config = dict(
    hidden_act='tanh_gelu',
    norm_eps=1e-05,
    positions='learned',
    schedule='wsd',
    train_tokens=458400000,
)
Each number is 128 + 32 x the weight over its row's rms, rounded and kept within 0 to 255. Layers, rows and columns count from 0. Numbers have three digits each. The size before them is the row's rms in percent of the matrix's.

# layer 5 MLP up, 1280x320, rms 0.0568, rows 996-1201, columns 96-127
106:134135175158075064179165142117082108134148098094137095103122108150115140180164103167115131154091
068:131115052128095144137133112171119089167081116110104143132121150166143165147155065136194123126132
069:114134137177160147109108119149052188066129091136153131088171141049170085164097189126043153141124
093:163102136100123141126173119076156114093094112170155133149182108129155079094090166090147192156147
100:132058094135081151099110121121112113085125096152132138127128139152172136158122158148123124098134
067:120132131184160161079100168184137071022047131152180142092130132164162194140123163093102132117035
095:115118129161167089111125167108096099173097130075103136102079113165182172138129148160100142130121
111:044132152168175158173192151148111126116133129073118123152137090079064121175093078187068131132154
072:044168098110105129106103152136149140127111174120098136117132144145106161159134166130057082160135
100:153111122137164112119125099098118167136099166131150123138132130097137171121066117112108140128135
101:106108081144182141151103126079088144152096117121164118151128133071108115107108211096108150144139
095:108118137130107082183120158094107127143092118117155083180189152179199146143121152108123122116175
088:169159140131136110112149179118177125112099181106133176131164185112109091119148113132169074118078
104:111058121101117127137153169173169098115122123161118116161091152151155120128114065115131120142101
101:154099121159114095148160155149038108162130087140168112146115133097147129145152155139122120147124
103:155142122145106219147105154131146143152182164158091104183149129091106123107134134131066148114152
115:106119128174130141095125163123148119158078078147126074089189151127149110109145144088198112126104
093:168135139165139113113078075141132123113173096190151145144134077095132097107081109120113103109163
100:038121082090150215200137124111125137142069062107119138110116120098070091120138099106125140125112
107:163148191170166112095116157144080101178100127127133118155178101131112090161180159086110057133103
106:098151146184121156150153098176044154137112091127093105115131147143143136151150123146126132155101
076:107083090192105099200112206145062104133157141156155121200102144109139120092166093158129185126077
110:092163138108124191121167162118071093142067081105167119171114134102100175155129150127141142142097
093:116137140123092148165091138167127151099124076153141089166158162134165085144187134112166141157168
101:139129072155107141139225146157146159065150081108142132195131135134133141100138131123149145121129
106:191141089132157141128115159091083081088149126101108157173086092162137159158148076159164124151104
097:079126190119152116178124145069169166112089167201104102188097174057141126164106168130102066191198
098:116130122088078096161150131115115115127138077071129150104176099146176107141083141082109105099170
101:160134145101057177188093131128070146111131074128150106116167166071163111156139120141093151134172
102:082078112084145157155086166126163140111096108103136189104101157122130126136079114141104146157140
097:126172103137146151180133125154092142106125017091134131156115128132137123159141207091100145158103
109:136091130174113119111171173107045119159128134043222088143121129102135132090116138138138143136195
125:101108140167133125075112132156160123076050079092158130100161139136151122194092126121103150155082
099:085087187098145151199085158158101112123143161124121126230107124076145188122123108143145077179087
109:115123126100117194097145114122130139111125097131119090099168063124073130135103117124145109148178
108:117133111119109164111128136200106103100125113151154185143104116126104105183111105130220084179111
070:095099076143152162120121130189133100088110144194157131108134087111158171145139088144151174077147
077:090067065093134143125138133120166135123061124099130117179124101064152160123064177138119145176073
106:174150184160142175088129149145133103095113120102168076157161078137184156133103129136129121119125
067:144165137140153147090115063164135125075129146153138057065132095068170132156110089092110192099136
106:134072108133112134164130157130085117152142158102140094167123124140127053190175067176156122128174
100:119138135098154122145157135112108087161076082138152098163170100190125131173182097132055142159133
109:090123166198113167141077171114092094150084112090094126138171123098134152099124150098132102156126
105:122163168182118064134169121113143140113073118081178139125177115139148090109107151088106118111099
103:119063095211137116170133143107097072127165080109151138158103127136132103123137091126181123106127
116:141125102191090108106144077115072152080142077061176123143137126155146107156133147031100136119112
108:100134182110133166195114119106066146157150097110125075158174139079141102118079156194156142097110
084:083135111117113127143156096140038091114150144107164041170061107176163137136161128158105137135112
095:094126151122116156188117109089079155088171042083202111131139105156155107098063152117114160102146
100:116141133145099136108131172171072127121072092098114118205147156139118198151119099128174126115114
087:176142120185113193187110168049055148124127117142120116169168146085137146094095127071139162163105
107:158119107105056098093083141170127160080164049139097115126129101104182150174142134090113159102121
083:120116137093114140133062139142139143127100132184099102186156121123087105078120137140147188156078
065:125167171144150135118158231106164048118171123152107140082137081114095165120118140087084110131083
102:143151113152091096133178108147115123099125092142126094162128096135123134157122154078127112182178
068:124158143144079164130131067081097171153121142132164082088159111124103150182142067172108146118123
106:115117148179111089159143172120090136086103073135114110140133104108131143124182130140165169132170
095:103120101124133124122177093096087160061029137082148146150168128134094122158124144158126122081144
108:153089147182100147183188127170146094058122110163145130198146155173145193158133069142160143114132
105:102134160198069158165136140140130118148124096084157117129133147083155136088196144100093094110114
103:124120056109189150099098168081088140133180092128099144137121075153151112178118125116158131182104
088:108136097244127143122126178168108107124101083157087141151187133120174102105133156121127090090130
075:104190114167172155100126097113124163085067145121119123094183117172148139117088170075134188099191
071:070171155100108094126093140097147132077063133098100132094161119182146158090116132155162140080183
106:112188153123079166178104177065167110111127083096135168122112110109112189146149124126126142132093
114:109102086118144164147136132185149094117118159172146158080165125159124151196175173099065098132111
110:122145120154160110068108145158073117138129143107158137125168112135112097114135137105124143181195
108:081099134110133169102166200146132104149109070173139094136154128131146147081152048145125195117197
098:163149129163122127160112155180129096143088108101114083216189099154213110129128082179138152133164
099:131080096137161097065196115133102105140166117164118130254115122055099182096124150098137150120128
097:093059219173168167162184139104099146092058164128105110119121166098131107182155130158092162118146
108:121125059144120089170151138103128119159082155171141151163157127072176156098046119094071128180069
069:108200086107151079079176142080146198155099114071130095156164094142083129097074125121135140115139
099:138149195102094132091177126084150142065126137110161115138205080110082150132167177195126044104108
105:144127159131103125138150161105114139126153075114124095143128079131115155133063092138134159060211
108:161154103225170151046124087114105178127108088109133132132160134103187123173077155084133124098162
082:179061164177179172171127137113123146105132128100141152089139139133137116105189194120179149114178
080:126093120158120121157129186075144079195105107198115135194101158115159078145111082159056113151141
093:123151155150152156171163140127165132157185135108199137095186112134126059119136098125126115138112
108:148144131114106138083172156081088149154100134141150111163158155119145078145085113096159179179118
083:165139086120088102145127151160084120131107098132170117117145112167158126177089104147168124103090
074:139139184123141100139114122139120092150124121095127131153148115148146128146126156116142074178124
106:133140128188120081074113118143107161116120133059122118145152112180155121103148170160167181081125
100:124130103123135163120098173088164172125106108163185129156074112146143121120167157121178100111120
111:139077105119106148187124125134110159125133087222144090110114137124136114137103108047153160140135
111:142114108168076084149165149125154117115098063082144145119162134113107186122169158100088146151180
105:074153123126162099134110131166108111146093109121170119101113180141143123128083127155160038161109
095:172035105173106134160080063110105136176165115108185124113149135108144133132126158106082101120139
108:114141159120061157155094128100137132116077116089148117143109114151139181159158104123070198116122
100:126150118138146201165143152135162187113145098130204072193134122155168106107060144174174158130116
123:156144165106118181157100119142136108087153142123166050116148174141096147147145133125139140145100
110:150090143164116119059109110146121175154114079154114123134146087126158075136100161112175088136166
109:138086128166115091125160161077098097147143128111128069128091100150145106165179171080151117123174
105:168133140145126088171147156133082122118115085094163056154189067175182133143105111129162146128133
091:078108145123140112145134099114129141077096112105205132158116103107157189126031158152131130167132
102:159135111159148131152084164085144124118138088108189127151118126161145106140192070105100127130072
115:059139130113088143121091134045114138141091133099116052167154152063104103161135069119075200168201
114:186077113108111145150138111149139069165160097092118059158157148086151125154148132185100132125147
120:172157077119112110142124114125143096202151132140146100161108116139085155189133126106090114133193
076:067096103165172095150168167122061094095124148104147114136189162145118135091107079145161172081099
115:080099116141068152175104127172147151103133095168109138084166157122144156190085115111119076132181
069:117127109128090155157098174085165129168085134092092123163171142074128106101113129151116124176149
106:082149070180083115146138068135081157107112031148176117112145155139153084076092105138097141158170
114:116122190147131085095134179154109131125137072109100056140154065149107181136127082136071115137099
108:182124120160112047124179152132156078095145155128131104143168130132128136117137131132146125128146
081:131143084114157174145103142104115097109120099089136120080175119129119140131113126091106138139107
066:132132105105118146082128147121210144193123120097147086093125094140121195141067125145109158093131
072:135129133119133121099149128107106204102108117109117067135142166087164121157170108111115133153124
105:198081145152133145126125148153117173128117106142124116157146106143081115109124145039144089132150
111:186133143105149113150126147102127139086126153112157119127157091121125111149155087100174164138152
107:139161130129144129112142125127154124123126114137133140136138106095154173102153135121134170128091
121:123092125144104141113146166075173072168111129147222139151133160080146149141151124148117090136158
078:101096033144114153114122142068078170098075127154147118211143130154190173092114171093162113150141
089:173122155130113180141104129150117119109102098112120155081153029118129124140121151085165124099157
108:132171141131098115154154127133145124130105118102124141104147122089094141150114112145157095128157
112:133118169097084130143161193136127196117103121150108098126163136101169128121159112136134048136151
109:142120106105105093147151088100109209100105172167147103115079048070093178105110117105157164162155
086:086099186124109119105073133071126116113158154128116136081132137049151138132072118074142129196159
087:094073159051118146128201127166127110155127117098146147066138138145126156141147129146177148071132
101:115101044124159139100133103099144111120133071124108134129138122135154108115131111058130201129170
103:124138103132127095133120121122129145099104132170126144139115107077120117167079151152136194189149
100:144123135139107140114086148137102179130152152121180109096217159141166153105085149017143138145170
101:128073095168179210189208132137109130126094078085133119161156062150155144144108075146125124117120
107:141176145129111143106110099092124123151103149113193116131118124139124081202116156090118165119145
100:133198153137147132156120123094155086103096139094182095092128105083113115162143157093134183152127
117:165121124118167121131136121056165125088062101125115095129165062136140151143150115167108074090095
096:163084150106088162188156134131056086139111092127172068145138133129142157089058100088117096113132
073:159151142141136177076180144117123142175129127150144142113164126129134162121045112125153179147090
112:175077126136103110139211125153076074099132089161121113146101138170210131119078138109068105084172
109:148115172177120121182153111094132143080123086118107037187195111137169071143127078124108138217151
077:168150112130115147135111110080113225131103104163130101124158089122120177100104134114132154157111
080:138108084141142149083144140121124089118180106115130087126184148152151124160113173128078117103139
116:145146069143142183079087195175076100091199114157148063154103164104087096134138144105149113115150
084:156170162141111099122146084121091157123130157108142103163127076113119144106118110131145115204127
096:192149087161118156165127091165160043118156126163124133105145118154166135119123120149150145115147
120:142156117185119176125108094127106084080130130158141118097124127116153141120137124096122179108123
104:153085092179166107079192126157089101107111106093136106119140154147198091171090102152189106134140
104:129105144106029092117088091144094142071171114134061103115153158117114163180088114131117125121169
103:105120165133151101147198158115111108131124127075145067123202123138114131155124126177173089155117
106:084085068115089136160189099132131120083134084138125153075118118091141160094169115127107141102090
091:087180190097116150130119137155155089099102144138182103113126134142136120125072098144161123151131
115:151084157186114130069157128050114156123129150091077077167181100114181148097118091102160147161153
089:119183131171199146148107088097097085183106106102116091127183097122137123106137119114091173085128
120:116125107115134161151186124138135090082103142133109050124117134097150150115149142147140122112108
103:161120159126129117116143147148109088096146142198143160186126114164149149182076107118108122160097
084:081125102146091146111119147118098089117157132125168121088075138126195141182161122185129125127118
106:108148142117125137189090209115120129119127141083129138167134159098169153127162109113126115095123
100:161173123086066118154107134126133087142085124109176058146156164089154155122140125145123159242128
085:124163141163192125174107173074094084185046137150146140149161135072166135112091124161134169153161
108:150074139134090159131189111160159099086120109136139140127152116154089147160142040151145150120183
114:095140069161077141147144151109160140074085097098160070136156125111139136147089116174092103120132
107:092141083122103121100128087168127136131135080093142080147153181162131144139099078158134137126099
100:147154148206142090102153091138105079149118119146167172150089105141161113173172114155119156221136
106:106108105159171146154083085119054114117069080125112134119131086118174126138135115113128116115119
105:066136141138101207141109098137044094160141118115101118134166105091142192141071105130120165111109
112:091137134154085139151148136118086112097105076106138148133144109118087137068089162177073129097145
099:091087101109150113130179138129138151137109057100137097176131160098125181119191163127160164146138
109:062154149122082149137165191137093076120105144104138121135146101175128178155066084089101116096130
109:071136106169106114117149086166045108139138122070080130083110119108134119080095073150136187131162
064:151105102141106144131139084090147123164119113115120126155168131098150202096149074194092129136131
094:097100142140126134094114147186075112129158121157122138081160164132154105143151118127111125185067
097:153109109164086108159147119112120093141101052092204147122132131101111125104106128154153090151080
113:176176089146115139123123169100158114149117085097090099168142107100102133138131116121166163137144
082:130130091113127189155146147156114122126039171120145091170144061122130235145076099144140135132135
107:139133104156129147161084131117146119097096193142102077149095155104096152155127120091145142142109
109:128135094144051135132129106102188061115129144100165139149116146157128169161142123123074101106196
114:127101167104151145120093181098130093082054121146127115150124109097142163105149169124174185119116
099:144167137144148124113158116077080107156110074141104119163139132122075097116171072081166167168147
107:121107195154148163110164184135062080131134154102138104188173131115113178126124075142112179159184
101:082107155135102127082118149120131177094111155174164109128201131150244120130132154134135125158098
111:138090103151080172163171092187116127178105141157171091132141069111133180136111121137122111156197
110:149141171159114107136134095129099110175134128135139081089082112142108143070147139084160141111100
080:117076137119177165095098137106183142126122105181109119164123117107200167122093122097148091083125
074:088131136153127182087146126076125170112099101112193091133156130072127152127091208165096156122110
096:098153114136110119102139151101090054126084200180132135139145126107122164126132139111160161206218
114:123129101111139147189124091109145179060110105104120115185195126120142116130127161108110085127127
087:117144134130143127109092176128157114071133167166096094171154136150140095149105154090137106108146
108:135151109151112143087108130147126138082127082102094072165137113138178084146119151114133116107159
113:132185088081143131130135099054109106138167084150146102129140092121174150135150102108189136162147
118:109121141118078128099117143120104117134147093152084077112154087108106133135107125149091112165212
107:158177090224116101129156104147051094091157128193095076148178087113133195146089151128097119132087
111:132106136147118098126174187101117127135082157113171099145103116138115158170108116087178090189117
092:126146122152062117120082131119160121125122167168125117171161095113124137133094096148122147159136
099:193120099188106130091133074180126147108158122051151136095098094155137095187087118155164114103155
099:159168186154163122136132106087153135096111126171134134142129058114182095101154073146109163100169
096:150119100159153168174164185096140125115127070125151109175154099135112144107111181102183118115163
087:142089121130128057158170203156134130146153123117158136119143134163146148154147108127099197187098
111:137063103073086129087120175107146192149109119096134087150134094087153078147072152126124082176177
071:153110123148111134141089170100156117104143122156174107144147138102170106146076199103183203105138
096:070178095100134147130117163065138138092057109114191114174111116145144153065166115181101133114162
105:100077111132148196110185070165086155101151071111144114122149141120176108089136110170149151169154
106:163083111128140189145151068152135119115093114168159141099107123100143139208075108158151096113062
091:098064215115134198167167145141119082109140106110130097113121159100085159123068077140143090112147
111:172193113142148170053167144137097091117127079161171164125128106101169114109132133059068193108166
097:079112095153140176168101147115098145118122108047137129145146110187156165162091098154137166106166
110:114143131244084157135147151132085165116091122088147111143132064153106115063137095095132124171116
086:112129099119100174114159099157171155105151110069188132073143125117150174137130183111043135109112
087:119066102095143118141144116122079136122074137140116097166218113083145137131127163089120081158149
110:103102136172106152106154153130131160140102127165088124129129067162126133153109081111125071128172
118:123075090124078101114101150135089096183076118174137084125115089163154101146109126126122098113125
109:084084156158066149148094181098118133136137113113161101157138132143162135121134107136129100203113
123:108164097122072163126101089148113093171096134171153108157123131113132123101117139112090122094074
110:130112172136102180151132171093096105111102080067190112094152086113129112110093128129103079096068
070:156126092143090123089112119162092129143163130108103123102162148117112159143141104146118189138075
123:126090210190151123103180111125085155124118113164125120149167127149168125103125083110093115184123
110:156154092108122154142120111124152145073151093104122120177153116128171146176078143071149175133190
# layer 5 MLP down (transposed), 1280x320, rms 0.0508, rows 996-1200, columns 96-127
100:069130118139065115070133146144103100164150191144055140145080152091135140099164090114066132137144
085:138118130102116067185130133134116116116116074123112144232119105144128097116162089210138021179140
077:090136127124109070125090119126104135051145162145091128201140137172121097109081148102142057136169
092:151081077192135132102123109150154176118141111103138178153100120096095094159114152200130137109145
101:157170088105133150194125144128125183104115141135076160149212170124030167098110122106067162165165
085:062084127077101112110127102137101123088107160120152135207061159172169124129115132150125079114126
082:163067119090109097160169196106126149107031115067120078089151114116147099102136153135115165169122
108:095127120153128117185129131064140146143188121090117087089136162106153135123089108127135142111072
083:184138174131119128135176123061064078130106139126154122096072064156113126208156114108120071119130
098:140118141136117127125141147077133186144134141102186102137100158096112130197131137142132076142163
096:147149062163105148119112098126128112187133132141158148105155109140116152103179147173133134138086
083:093175125149101128141141151113138118118091126073094103129185088138155113139116132093122138121116
083:194176171171172132142103084129115114136118171151147152136104083096144135097124158159079106218102
107:118129105148133105154110102161090153170052116097096111139112142103139139177130131166133103096094
097:084160090174186155093163154081115119091102128221107160098100148153131121133113173124113157095088
098:144053138103149135117132113129099166119127119131111118133131124122079160177188140171095112112154
113:163157162071138112153059079105145135124130145100076146118153105112126118177084109171135112108133
087:165124103155166106141177181162117130174088137119127142106120079154114104082146171153097145204089
104:114103081139104126124075141091158139123142173085084207100115103170127172114156158125108190107099
105:140133104111103125175150111123136168125172093110174168113113144099195107098132092182093057106047
104:131128122063049092131182133141072157095172150121089079091103185173137151120120137136149123134176
091:149115196150170166148070151134104092178090101143116115107139135132111130163150108139121079146122
098:129154176076188053112167145166161091174131149078127124133109182142162110132116087192135112150143
095:118154072129104097180148140147132145082097103085136166094086136104140112153174138146125229099128
107:099090086114177098069112153155124128112102117146160126084123150088160106124100185144070124084105
113:113121112152175182144129142125132098080051102142160099131186156083115135165189189126152064144157
092:129176125136138158147118126085131139079095128189106127156152132126113113160057087147155111136150
093:165108106181101129155171132103139090118077122122132149079133142129106156143153105096126166148156
101:099123114146135110172141165136124135121105117152190140160145078139190152107200093091161073121083
092:185141138158107151100102148104167137166122133128144123114185141088175116160085126123107160070075
095:153138068150103151112134094111122182131115124127131180104082098146161141152113162105090119096139
118:134123082107227108103112171103157123173112115179110124165135155101148132120091093122119129152090
144:168120100179194086067048116100115156148067142139116130117085126118133145083100126077138168165133
100:093079113122157153146186136145139126120148118062173103135062113164113173168114159160131109130162
111:123124118120096106090137124133174120090075121103103031143137102147141140131092147169070166151149
098:105164105139069126109145119097132142152078157189115140146100160111162117154152120164155051148170
086:149139141144105103128088134188115117142096116130117132084156126097161156195118084096117107154136
134:091105081128124125145164164092118134090105113099161137161129146158142161101108109146143155166088
098:122096121109113131108093179108106152172125112104173142109085080121163124184126094112151055091073
082:101108128086158160178132031151083125098127121165122134146091167169119134122103107135143109125110
101:131085136088142151145171150129129148135145097205102145132091088190167181069112125134084074096155
093:162107128157130144166156133127115151123129132106138155083181158194145087180182159083058135088113
101:095158151193088139081144127113092130079161151090093127135143115101094077155162094115082096175106
092:157086108098121094115126155189116097076111109105132109106100069096091144124097148109075165168086
100:090147122075163123157131107134179146143172109075163093137124133117105157167123092183166129089131
113:131133148117134122103162118095144158147124155098092137122132132084096117152136096134112102154072
108:160107189090061121162139123182112139166176141133071056146137106113090090177184184133174121107127
089:138164143163077141139128154118135131079150143108115152129151086103158141174143097096135176073128
096:137170131136132112053061101070088145167122157119134065123119138102113132121071146124153114162080
105:129183123115121165156136180121143146119091140141112106142159107089148163171136138145124120137122
080:090145054060132071174103159145184174094156132125129154135167144134136090143084151204131123119152
097:198128146125108125113097130119142091120071147114130141041166071157131085082102141130152117143097
084:145127185120171171165174119124130155133193159158074084079150099063167149115127111104157118163107
083:089122139099110067150158150144139072094123140129118192170114114128114154146107070105082095154108
095:167100174115155126184076146153113156146138181085134091127143097119086093159148167104094120100109
086:064135111103133170163145138115078123116119118163165159086105124169127146092118064155120098102179
096:082120193162156142145228118131129153122101144113163109175070167157176123153172134151109127145157
087:091074150154132146149122150114113108150112060111140152121120138130176130049209139144132142152141
112:106105129135136079106159092116165133137125123126165177130115132125125106086113096115116122108138
117:130091205108156102131142143186075075128093094122188096117100105065151178117158111158078069120109
093:099167085136069110123195145153131150123123102125099133110129231143106080139096135151109162124150
083:109100150141093122167095070076132137092114109173159124086166215128111159146145089154110095090159
082:157134120119131167140117151117114151146153125117139120165105110142148167140112122160113123120081
089:151165196130182102140129099140114089108105089099137152106104095128139132158125161117134082112189
101:125130177106167116068102162116108118176139094136158173142134169121127110092090114115178084129078
112:202150107197139139127124147157151136141121123064162113147059170140078094117094149109197121153135
110:135134175114203160167076115112068166107103112109127066132148136124163185071114100104109109149205
116:175115151164126055094081093110113181197106176148168152101179105101125158091122119083099118134130
081:143103121152164141080125098081143155126098067102137116174169072136175168096123157115068125158104
096:170087139111111141143146144120188089140093099109127134157096103111112127103167122141112173153125
103:120072121119119087132144110074129132125163100177227117127113091135179092127164107152112138078172
105:119110163112207020132169139133076155133109090150129148143141179118147121175123121173117071132118
084:166123174104192113170109155131122126150136120118106104148084077125135166130119171125135136171145
098:106089117147086130123184077132116166100069131170101113111159155115107152118133070134165112142108
100:078103065114129111121139125164161133112107136073177117103154053109227116146120148122131154108227
107:098195104130117138116120098139190184160152144124130212059128157128082110161179165128103183130164
086:162097108112124106133078128147122116117148141177113145148099068137212120108118118164096130108175
088:106116170125097112098127095082066144095144131118097141137138141180129125155096114107129135142152
098:133069134104121112163124104120113132117126158080131145161157125099160130082090105105109115160068
110:176118108181183109144128096107124169119109137081114136109155116079051122136147076122134117138170
088:151155165099136129100121134133122070093149148119116175188147114105062060175141132124119117118099
082:131149131175174152112082162134106158108106154145112095082098138113099115082089119163160117135142
109:151162130136142106131140130122105133135127098148113113174052057165175118087113201118150143092135
097:189126159110148119147102147163104157154084097108153120096106080098143118157049150085104141096088
109:163125119137181129129182119127091126131089141129143197118156157133146101117056168140093108135139
109:136113155118106090193137105175160150122094192121136078143136103168174139148043142118047165100111
108:129147093163148150106126102171108077118085097154132181152116132149126128153136134163172084100121
096:141103129130097155153139168089169125136110108070098127129123103124185140094126163164149140158176
102:117149083127159118169084130121100180104167110132140131072113089132187116170170128102119134107141
084:171105103100079120115126131148114117140148154161137087138108145141129145196111154153107100144132
135:087152162110088160140137106128127114121133169160124102133099115129117132129164155141148156047150
108:142139106140129097171113127118104196133112085131158131149058102158146141038093081125120083128154
115:109126117179166141143093141116111122116086114161128176132147121111181128103129178141099101135137
082:182140123159142143081126155143124136132115045090139076093190056103112142137090158171115140114105
088:087151115131103127143115105179068158169164190153115130080163082144126160125151075094122158108148
096:158161104114128137158155110183127176122174163150109158151123173104102119166160119071141107138103
112:123113174130172164139143156142106175091112095155129084157129164174120172113120151207045185117093
103:096163144061108083145080106104143109116191120077154131152092088114143118156131125105151120112141
148:166165166092185198105126149125107101101105092080142142141118122128090094182146132159164090147073
086:125125187130165126173096141139132089143125088138120079129086104100079083136148128141110093161184
111:126114126130090170125099137128168140134176064169172107045203141098027131151170144159174179083098
083:108106171134117105156117169073084110096134122167071159151128062170101120117129121134112065105099
104:232108121137049114139095137165180126176142132099126109148115140128169162111155118149091138142167
114:137123134130117164144095158141101176133210089112140164162107111128143160117118145136112153125104
105:129197103198133139087122111090079142140154102169174091104163129138117157060116164104131143134122
085:106090143092143152124108153117110073138074115164130132142126141124131086123098053126159152152134
081:077132106090108101159178121120135077111185152145139132167076128140112138075126120143108088149124
089:170139203158178121119116128097092131174160119138104128144107065064112097138133110151168077156140
101:139112113160175095130115125150095177096155119164115129137070167162135093056139173082143135160211
111:092147131159066159092085134086117127160134143100099145096122098119154134128127164129140125111154
107:129149102147135090162133109122136115146100161169083157126105185162181097164112122117122140158183
116:176121157180138122130105144148146133168112148127150115070134099090204126117118127166093135117146
091:100145170053077119113113185106133094122185194084113122114107117174155145100096103178149094063136
086:140161124110198130196167133131147124117124105134152146091122219113102106096090079072109119096080
109:177114107168189102147153195131097130071160135124162108128100113121180117071102103069145159137146
110:112137108162160114110151057117113079139169121069198126144166131134126125144111095093093136126104
096:171152106098174103149093048130123153164141142098150137172091145086130146143135152137140133103135
091:149114114144155158110217118105155090130118120095094153080089104109113161155176147161155086098123
085:139107126140091134114103171103112118111106111121077091165169091116126135115093132099115115122159
096:135073103118144131158102090128173122144169126117152139102116079110108123208101100074149114136150
099:132154071164113120082113105100148169139079086136085124124144149113096154149170106107219126166130
098:135163124099107126161114111132164120155137155062123108112144119114123106177187132118166129117114
086:117126169132089137140151127112175126122177117073146148137198070127042121143067152141104119146108
107:129118165191159106219154115142137105151111079107166134115109139107130085125142130135122107157126
099:122107073078115098100233071132055123121099097134109139102189160149159099159112162108126117114112
116:118176071099100116135180170145044119165111136111085087088106126183153161090133086154114157134080
102:138109126092115102063126099164150124146112085165180104067136084122109132114189068094125131138100
085:142134178170077131133092146143067109141143165142123114122079116118146148178133109121123097154122
112:195144132155152119089106176109141071105106175102123140149111063066131116116134047097141087133155
119:164137134106131098094169093180105133157114185083134154143120131126195110117159148108118106085106
086:180072172146139121110095120125110079172132096108112140123198123068152153133140070108100093176102
096:194186155145150125098121170095099108122095084108140071173144097097145158146091098149100063083151
118:099148155175114111115096083092087172115179142129173141117103086126058127136114053142176099036193
098:116113131158142157150085147121137070099110100146092112090184194190124110094092102118196110143163
103:163110149134093118148160090169086120104112076149143148127106147121153126162126120078141107146166
121:128154169069109117111148098109133135108177158135114152122100160115110146141110137068080161071188
090:138137096120107123126095088092170155146112129128183059139149132152163136168109152138153167139117
100:164130081135091162111133136116098121185123105117112097162120116176120174126166083104159137155152
102:137141152128126120121133161138146176170129085137141167118151112104108127089146094136146128142117
100:135108088142143133100121141118183099089150168151076128099116124135145130117143116136155163111148
091:139129149132181135157110191087185204149094190092135131117112130104137146123121102115107162120120
124:163155187086151131110139050128180114141145188144125123194123124158182150153124135084158154191115
089:122116152166137110121084144159144188069088153118147141081135110125143141097054104143089100140094
130:085175138130139127096164117113112127167134193181117157129147151104132096091122115144126111092144
103:128143129141130113162115091139131140108083151099160102119119071085127155066169142134100204149091
089:174187126149130104170162077169077099159191159201124134126153093113072137169130170111131135131160
094:121140145093124159164101103116130123178105169157084108111108150117116119106177040147140124104113
081:128137133117113143120130177122128134108126113113112091141218121124168074088134165179227125129098
087:141123114077119169159082048082093124132122185121077126135112136165114113143079173203076152097170
113:134165127134132085062169168085087098167085163150061145128179149133104152134103069068122105093117
114:158146134087141147072091101116111105135127077154139136150076068110140156137072131169114128027158
119:128104134136115147127159152121136099079112096158251120120068143161121108136215133126137073113092
099:108157160141085165127069222143097073081064122056105188087144145089115146137170117099128138143117
105:125066150156153169060115082121126155126095172116080167142122172150131198083101095167075132115112
106:102166122149142177120194126087139132125122095119123110134146077082219130098185147091132162124129
115:116132095124135165177120160139104169155136145116131156108146128094060155143085136136117115162140
097:125118111108137122089112179203150080144110131110102114148129152083152150184104108152217131081078
104:116145109135131118186110144119113102186105092143145166066106125088151142117141162119138117118064
109:121152099141231167143076192112143138168172124137168148156111089171179109076141171088143114125182
095:099154104074126100194146123048118149146090152142111158172144141142117146132123069138119102091139
095:101168165108191104118147138126099118130177166134120120098177149105235124161061164110103104143155
096:112132136150130128197202081115131114199102142165118070136147118075138184057125129182089164155171
099:157091146099125103151135150145136108158137103122173139054097177112110121190155094144130140104204
086:097069062145177094142215100124157141106101103117181116133149128162109130091123089150186183099130
107:174137139152116117154106136152123113147165104102108147147112142161160120161069164092155196102124
102:118101100162151142099152124156168204142171112076092121160102112109158120091090112114129102101128
118:167105168145156167142169157112122121159043114110156103128112076125179160053103144134129126167134
101:149159100133104105186147164137117144151094110087152158122168108110114115154112135129158109125107
109:132200140064091107114048074145153073118050143113140165131093092154139088200105114094106103021129
098:093096166138121078135166133163136149113095167174111083076184157147116076142083157180174109150139
109:142155122108138120079136177128099159122155159068104142109153157102114084085108141166122147122092
103:054093161138137128068121084192193134096026093151155129128117162083114137146072067146110158169153
087:135105140093103143180109134140115139124111207107149110108166113120041138195154121165104104187158
083:115118168110123119141081102157124120096136120097106156158120117153120090141135098094210096152154
093:149152168101165110141073076087124169114138128078112102069145156119175201105110110204163197154070
113:111088103142152090157152134129090194109097122140151129046129135113088154117128156124148134145110
095:127108096154122108149162103105081114184126076105158145053116160101132110083148163126079128104096
115:110087151193167135115078090096108116151088113137137114138081112136071094152124090120112111146128
096:135142181108128064060099118150089135108153079140115175158139059114154136090142200149103127174156
122:148156174098051114145109122136172120127152145154146115090086102107076120104109149152151093036113
106:134128105196204060141122128134090119107171177132123104137138170095119129051116197118164150157124
111:112108068174083189142143091182148056098158152139184133073105169145074139168150145125081129144093
081:190113144146161095183158113094153165122090080090134109084118103129112109096121125153151109155097
098:146086057155178125155067119121174109127059143060191127086145141159125134110181158119124115153147
086:102151153086154096151080112145070186144141138142154162132123200126150124064096119196144136080120
086:146166106146151115139171144159101149118118181174145091125163140110128161066069174114148196102141
086:157099141181187101123124177161133163160102121141124107107159148112088128186176123122138076147124
103:086149109096182119190119171141145170105061104182191143132146028129088081105109137157149143153068
075:093101113040127123124121136123150105084127151055105138113159167125145128077093132209132116113152
094:135086144094128114123145122154153143095140156197161168120145133105078136082119166122149136120177
102:177128094087138155137151157143113132119103136126144171153156053110162139164067096091102116168118
093:125190107186106162108202129089119125138110084075134156099103146166183096080113099160136118093132
092:100122148099159123128153147149141093183090172140134118111128128107135111091079083129112127146099
097:188202188147111138130119089084158137183184106187129199137127104119128149193134095088058143149094
092:075060120139117099063121136093140101147103165100144147086184131146150120112174138154137105091079
105:113083094094114117074184099132068090182176140116069166115152121115163058134174160125105161102144
092:173100146101190116136148094125124149105102106149074117136115124089110127059135088129181089106200
090:106130123121086144117111141143174089128152156069129098115113186147094135109158152105154158141084
113:130170153061109096127157137116089118146197139097153106149137151112172183126142122077110155058139
124:102131099140094126109123110139135148139124125185183090143105131136089123181081144142087090137114
104:139152139068070127113154130061146083077118107130133075133126141151162110118093175191137160110120
124:103124126161155137103102078085143108110089105116109122112154136145163121174146130093095086111095
115:104061125112065181145197087162052183121117116180119138149168071132097150095105112107125146139102
083:095133178077128145155146122178148107133120141184094070163128170173158090150101090151109156156169
136:136181192137070084148126101111137163063109187148120114139203104113077128132113082121069077161095